config = dict(
    n_layer=17,
    d_model=256,
    n_head=8,
    n_kv_head=8,
    head_dim=32,
    d_mlp=1024,
    vocab_size=8192,
    activation='gelu',
    norm='layernorm',
    norm_place='pre',
    norm_eps=1e-06,
    positions='rope',
    rope_base=54100.0,
    rope_fraction=0.25,
    qk_norm=False,
    attn_scale=0.177,
    bias='all',
    tie_embeddings=False,
    parallel_block=True,
    init='orth',
    init_std_qkv=0.0455,
    init_std_o=0.0078,
    init_std_up=0.0455,
    init_std_down=0.0078,
    init_out_by_depth=True,
    optimizer='soap_variant',
    lr=0.00618,
    beta1=0.95,
    beta2=0.98,
    weight_decay=0.035,
    lr_head=0.00941,
    grad_clip=0.5,
    warmup_steps=200,
    schedule='wsd',
    decay_fraction=0.784,
    decay_shape='sqrt',
    final_lr_fraction=0.02,
    batch_tokens=262144,
    seq_len=512,
    doc_mask=True,
    train_tokens=610000000,
    steps=2327,
    dataset='wikipedia_en',
)
Each number is 128 + 24 x the weight over the matrix's rms, rounded and kept within 0 to 255. Layers, rows and columns count from 0. Numbers have three digits each.

# layer 7 MLP up, 1024x256, rms 0.143, rows 16-65, columns 128-191
137091126123138075185130110088148182101132153176101152170132075136088140153099117128106133150099156130187102128154139181134151139173168143109150171083171180149108139156140111140120124128134130
151153118101131103154140114100135120144134153095126168152173165120106151073199093122135137138095141101133160123136176115141079113091153106149119188143132159163096098140126124127132116139118149
122126124119124140124135116139134109118130109124143133126159126115173171117105161117129154094151161105120161108128117116092127142121116113135158106096114153160140128125126128140098143111097108
120106133118146125153137134104144123119127122124118124154116086159138112124109118122148114154134142115149182110118131135097133092113150119185171130119156137123142120139103142143120136158136094
161135112099095160150152148091125160116125140154117134124133128122144114091105129104167118143078127115146129139128115108103154134137095093148158127148122134116126109155120139104106129120123158
109104155108119130093156124105111151077109131113136159121128162148109122106122104132131133117139149087117100106137109124140128149138121117141155146169122118129137127131126149099102108137153155
106103120120148134154150137137112136122145160139096145160150169121087097112150088120120107135120160092169121159120117128137134099095101159142101175132118142134110103136126115111136145131095147
104115128064100109132146160170131090163134105139161070168103154142121124148079170104077136125145145105100144134125116100138076107087115147179130057163116086181128126132072169094156137145125104
086145132078085118100167121069120137091088163176154116152147144194088159122146131092103108114096143094145118150147171112119088090115138111179110144136164167133164138148103128136107133140119090
173146125129130166136141109140131150127109109134166127135168142133096124121141154104102113140160128142126094088124130119127129123117115118134144099141091183103137136083126117103114148117130110
113157145105159098120139151127172099177124124101142124116135158156079113169133079092115100138130088128159145068129128107128154145159134114139104150111201200108144095131150137145149113091118141
125163147140137121155113120085109134106102148137129131113160134122148127131148108166100150109122154136106120193148135146147143103160132129147085137141129125096158134133103120115120146094146062
113124109120109175118109144114123156118138141133141112147138125111108132136141090122149173156142109134094146095123137128119162098112109152124118070156152127118130125150102125109137145138131121
151162139135142104185150175111175122121096137137100141129126146095148134120152097119156122096139131149126164132134148113149147121138146165147125146124176105154155139114090126103140127100128119
092141124154141100130120081125164113111082110131148076148128074114115136171109139166140073097150126080102096128161137087100142129151108141150103130128116105121139109113110136147175115131145115
116107153099135086125115115118093126163090148164126118145132150137128152151126133137163076127121132147144085165130148147122154120184150142092169137101137196113142169120051176108105122165182140
135100165118143136129150146115169114082157100126134120145121095133121119123116129129120099172134119141176070120124120098102091141114097106121158139127159087137144162160138117107143113117117125
143153155175143112151121114111137154113151156137121107170107134122136126113122089135131093074095125152107108127173145134131117145105127139136139111110116136146147120103158111092134124078127119
150083141128146132134166159136148117139140125113122128127108135160118166114154149145128109132136140120118123127166086113121097161113139098129119097160122106110119125097149106139108138119119118
142131116146166150131126143089108146106122108117103120176132096095121153173165130094105118153118088122153107163129121130131143113108122103143158138073121120105121116120124156155139105130114103
125137106127106122118105127107148167127154144130123122158115123141167147140093101122127121128136106131104161118130145097093154063121114132143119143137116113133124060165162142090140126183104072
077173110172154129120107163118126134105108141112152103104124128139140136121135132133131111156143137127097104131135106109113168117148174099157134142120123084096099114101133069130148136171140120
162119095141138107139115148059121147141127125140113110158101140091116096110146155087112156134163118121117124109118127100146098168134141121141112090158142140129145112144107106108129139115102107
117080098101133111135100153156128077148059121188133115131134092145119081132155104144191150132085162132165111105165113115126118131084132133144168152085150119106104137116105124164132100116146130
100142122115145096121139189154102143129144108165127083167103152147152115123109101099130144112139144101075182092110146165125119109148148155150096133137144121169135080072153105111114103116177166
153126139125132120137147126151170119129140096195158122110123148132167122134083130152142133115084143099152098131100134123171143118101162095156159124133151126080160108152111138142108194154129142
128110150139159130142101153139086154115124155142133098104116147141138109143142135143121150113098123120156129150120123130120129109092161104117148139121098137106098152165157103114130115120138155
127135173151123117144143127133115124140107137115106136110129102116134115122180137118141124124106113154119185112147121145141160139128127113112114120146125150141101117147162142130130157124128130
190128169118128104131128106184140175172143123098142107153123170160139135130139143160153174120112163122089100160103085134111130144132137118151140110117094113111166174119143142159177140106110096
139181170054159116168100168054111069133143095107113190128187131172110153112147089093147100097129084163065138142107179124130133123165159144147125118127141092137118100176095144125142109077088131
086138094093159119098121171096142125084115096097125105145121120113132119145158112147157082099163172139103168126148141133157149099101131124120117131179158134148152145112094162129145164105117165
116127136123128153134126142128119072140150159110143133124116097161105135152117126136096163120099120125132089143134121116068194102092130111140092094134106160111147121139114117170142135069111136
115122110120139123155086136160158073121118141081104080106092138103160156097139105113118094118121104096110074151152142129157119138129123126121134130094110155137158136117127130113137132098148114
099176138115149099133147109133140082123118115135170124106152069185153129132157116111090078134122133117107117159160111100145100163116153108137132103156134146128125132130094114112130160023112170
136125164150119123131119122143130136145126112099138131125112088148096109133124115107127149162099143131108126113164139114150130086146130135102134151098157084124149125125150085109110167135138103
156098108144137101174103125143151123140104120127151160107133154125164134109148086158108134112151134064104108135157145109183140163114138158099103129130122101165148117121129086140118123129128116
115129097167121160126112191120119117099161085136139130114106073163114134120108097138133164114150154116092145173152134125141126124105149109130120126099118130118097165152152133130124161158122093
129149135091155162184118133130113128163116082122146142127183138118145153115143118118088084125132135107121117134119113132134133057091166139146170128136101163127124118125162089151116119137137126
125150160129149134135161100164101136133108149176143146111111117173121124104139113137112148105111114120100119089113127104122175125128116109152113101126153168122181094141111113067096067155131128
153161134107151121117122122100143134173158107098145075126124108159168104119100146113144113129136117128084127145116166143118106147122131127140173114148131115121176100128111130096112137150091160
116114135140121173121110105127137114123122136114145141122121112111110134083138136148117131179128112138160157145114143118105141146112120144142148111093130105135112115104118165116098133117093143
140082132124174113111131144099119119110132108127148153110136124146146157149130158122129146103103135092136117108126142097102133076094099128157123137061124143149109134124161111090130073127096121
136170142100093084114153150135111145116104139097128160102159150157096117130157139141103147182120180129111107142076136082115104151148148144094119081151119145162138138142134131102097122152121125
145117152082149120175133068118124140104108130109154078073091166124066090105150141130126094102145127119173098140126128139136119161116118147116124123107129157102103159120125100136128137082136128
136141136168157087128116170172127137103178170147121106112129097120133113125134112102162126116105109119117196145088139149113157120130100128138117104120109168153086125157156133104130153153152163
122105120139118118154140136118089132176136160110139135143159132114107086132141148106110118133102119095130146226046137141132088112120142136148115118090143149137123128101112168122175107140098110
128107088162109098081147173132128123085194131125129123130063124156103115125162106137117087101138150148147099133102121126091098113135145134127115114130125123117134105154143138123110123107152114
142111102152093174102109146101160090132094133121169127134141129105145142132101059123092123129096135137151103141128106138113151121111123123131107113145133175114145104163085118158113135082142130
148092127144135134145104123128158119143144103137126103110159142130137101085153099133149099117120112107069136138165085134118150123104087117133106118123132148120091106157150140139128118163125160
146090154102129091142140132143133090145152104074140079143159121135131117112040139125133145123102116166117137150126127113194102108133167130192112135127163112125128097129174131139185133130135123
# layer 7 MLP down (transposed), 1024x256, rms 0.13, rows 16-65, columns 128-191
113149175087108125103104130134133093139129128189112172124159123132151090137134147095125163153163123148090138101117100135129095135151151125126118145141091116162132118148170098167118087170171129
156108158109144161136147133137141160146089136114140119086127097157128144132128111139129133151154104117118150126148089099126141088069105147141130147116127106121151121127135144122119113107132120
137136079150132151150130126080147149097134106122137146123168117127084126120120145163153085166141095156152137106128132139159086141132141118126116119152147128073138117128114121109128095156128143
105128122129135120149151094168123140136126074153139143150146128101134137139115148138134102086072124114126130129085131179133125141123100168111129129141144115138092139138137116141151130136160142
096132189123138162138072115131145133101175156127139129122106084127106157108123133142117126112147096125140153140131122151125104128120132146100134133103108179135166152131126114118132081139135123
136106116155119118143121120134138105122108160126116125105097129129133129102170130131119131113092139121130118153146137128137091144127119175122134141110109120110126116111151162136132152109126145
112160162125129159118131150120124139131099174146131097114130149144103131121114118153125135135146168117157116114108152132097105111108137122157100145140081135183149135156106137106140117124155142
127160148131137098161141149104110067136101125144127043140133156102100159128120107167146106095115121119120110105113152089117146081117113148082103121171128120131135084140100185117117160141122149
094170097145124159112140094107092158146106133176121126154115102112097114137169137087095115112087126153099135140168131125117116199140167098115124135154146155121176137170137106149107128148150118
075109156108112127133153128103125118098121144142161118121133141138143149128128075141116176123105145098124163123126145150105120122124142133094119162123156143152123128165107136148134110116143134
118129157122127118123080132132146106121163153065117168124146114135128163162134070109120126146140092146124144106166128127094099118150086171133078135176143144113100131145120135097164068140094120
123100137146124117104065141124173088161182122108108128151152105155147090151136119088117138144086104093172113119116122106118126171149126135102140126119127121095099099146141171116136116133113134
101132107141151079135120107167144123125119132149193155112147129121139130114132163110141124127101107139126141146120135089140117134144097144123140146095106137104128142147125157130139134161157113
088150111126123114140149103150133155140096113117133131120128147137145106103089149150130142149127105122120131107128110150149154117184105125072169141127118128130131137126161156134133087130164131
123154157128113134153134107141118105104131124142160167129125100126150088146094089123157103092116143154151124133085128118107151136139166121167105125187114162152128106149135119125132115150111133
105098113155101057131116143103164120104142151120156149069139104107127119168121123107106097129152119169142127115117118168122104145157177163127120126107180171115105075145130150129134142140137142
090103098146139176109156127158138095155132082109121093109139131104140159092143105113152135100151117128108147117174110143094144079126143128161155129128133100144128153144120147136092161127116128
157148134119128180123123163140128144119100113113122124075161125125130152083117131142098122112152112162100090105138156140129146145146113118154103102162148128150079159146127116140090176117141107
089117133145131126120123098136099134147139142131124145125130152111135092150121152116141149134101128130115140111146119123124117132106107174106156119093121148135108120141123150111154122141133156
087131132140115127106092140152137114135146121125159156114151117128141077134129176114131154152140130142155168140085094128122127141122105178123162139142129142097119134114129106129151128113131138
105110142164123129119111133143120172114120128165113115125176094124122121118111103167123110165113157115127121185121133105132131145147116105120138124140111145143132133163116123126156139099107151
145133138157096130129123110148090102158104133143096179122150154124138139097032148119181141105094076144099103140076154148138150125165174144129153087087168115103091135131143142151122128138131119
083129136105135122118133118159131135124138144161126138134145151144105105154136153106088140129154155138122168110162104126135107114133155116144133143159112133152144138121135183132142113081130165
104141124151164122158115084143109146167108154139099151161157095130113132125127100131136123152134150168133157140118116092111141166146150128157140147152121144135100173117112147122152149184148137
110172169120146123163127137140145139123147074161139178059096102082180071116105130106134124135128095114124153116153134104110133135113126107150147119144160126119126165100125149086159092154141132
153128095149121140135100161071132103126156142134101142084139127138108088089113093097120135087119094145132155169137133060145184125103128135128163152133142124172145115057099130139105084095114173
138083154148127114139127085162146160165161122072141153137140146096144148106147141116115122140095066137150180096117165142127094118187115107123130094112152153114176033106155146088144126114121088
112152138136145151145112123204145143153177094149124180089129134166112100131134201133119120115127116157153124104127103145108114124127075140090095141155114126112126093119137159132148094140109122
119143133112152200137120146150073172082153125160141103111178171121149137097151123140130170133104116101158098116083141110105107143169111164116179087101106162138138132124168083072126113114118111
188162159122088108159125110150152117137099138100108141109128113141156115139133125146125112162147120143128147156140119153127137115139139122153154127151110133104163139130075107132116118147094155
125113143105136149079117120169133165096134156134089124155127112172136095114085107135085114173155126081126140120141092138097121137130153156110096131126133110117140144115154131116103091191103114
105148098136171107099109178145094149164135162151131114142090158112111150124121161130139161139136144085167095165092142116162107144155144144130116142135106159146087103118107145109102127153157093
107100129136108139137172134088101096127149116131135128122139134109106133125120133091113134160157137137122082118114114146167112142161153116145155115109147136140146151150127148162075151109128122
183118130122094154162105113126115103090159153073138139128131123116109090180138089125121087126108126114136116157134152148099124164135124085146160153083116136151091161142087141145107115138136117
064146124126109130116133143159150121130151150117151157095120126116131094124155124114131130110111113113121118108121117176129148148112108166106149149121132122110112147109130140139130131154145151
101121122139122114129128132112125123116132123114119130142165158119117141142175124114139178141112100162156113151114102140102121105112139096145132142137112119135106132116117141132161123078126121
164138139141164100137164072128157128173108164120097094132125152119129106151173134072135115110101136154129110103119132143111151110146117103142131136117133145153126136131106145126124108144120128
068115140073141163123118132148124168138109158074157127130121100112128144140128125103156139095097157058102100172157100114154149114108151137140116119131174109119127143106113108127133153137108170
103135130154111096130101156109167150148155104122155103101165115118136127142138147138146151153104104138134123149128137180095130153106136130102109134162103103131119137145168146142150142151133102
131098118142103107135121120120164128099141132162124108155144136153152121098165120148132110164082123172161106131089097134150154126120153131129129138141107141179114089149112141139146124133099130
125115134105126100128146154151126127097125116138165134121125080162139099079119179094122097133151117115152137124087138117092095112123112133109156112074166149147101077129142137101082120110155131
105127150158120133123124125132158145143102171104144117149131125099140103091141092111133092120136119113094131136107136128161140212166109128141186128133136123120169068114123109156153150129134119
128118128116125142124121094112127128159175069161119156136120144133118151152121102151126121160127117142157157124066089165158136149154137129159145152111112148126104135141112120108146120132167096
141111091111127137130109101154134131118156155122154128141175117095108141100123104122106179143085116086126094148137125120104120104088141115158130102147141126126133128157083149099139142138133141
110120133101096142138180097107129154145082124132086127144148128125063132153105168149109138122170109150118127101138125119133104147183108128125102153144133141100102153085132122139143092122128118
142140144063129126137117116140146141161131160121121157146129118136110128144122136104149124107119131127096120184110127172161112116127060117115149114143091122129122160121154099167115153151152164
112107166130118110105165117130154169141108146162154133114149153100124087112060120159150114115115118133096147122124095140118147112129122125140168121117115129106115188102167117093136134099145143
146155139171152143129111110150142136133169109189110103183109157074126153130144138180143100145141141128116111079139149090133119134119152121087113135099130087100111070111146121085098145109179125
141175125148141154126136139133110120140127107128146139104131126098095149153139142108144110123128104173145095122127151179127119151144184107122100135123149125127149132125138142105074172128099090
054140133093122152154115152158167113156108086152158121128103113126102159160116120162126130119128097138109093174141132120100148132162158103152143105116152110101160109143069116145113141125146097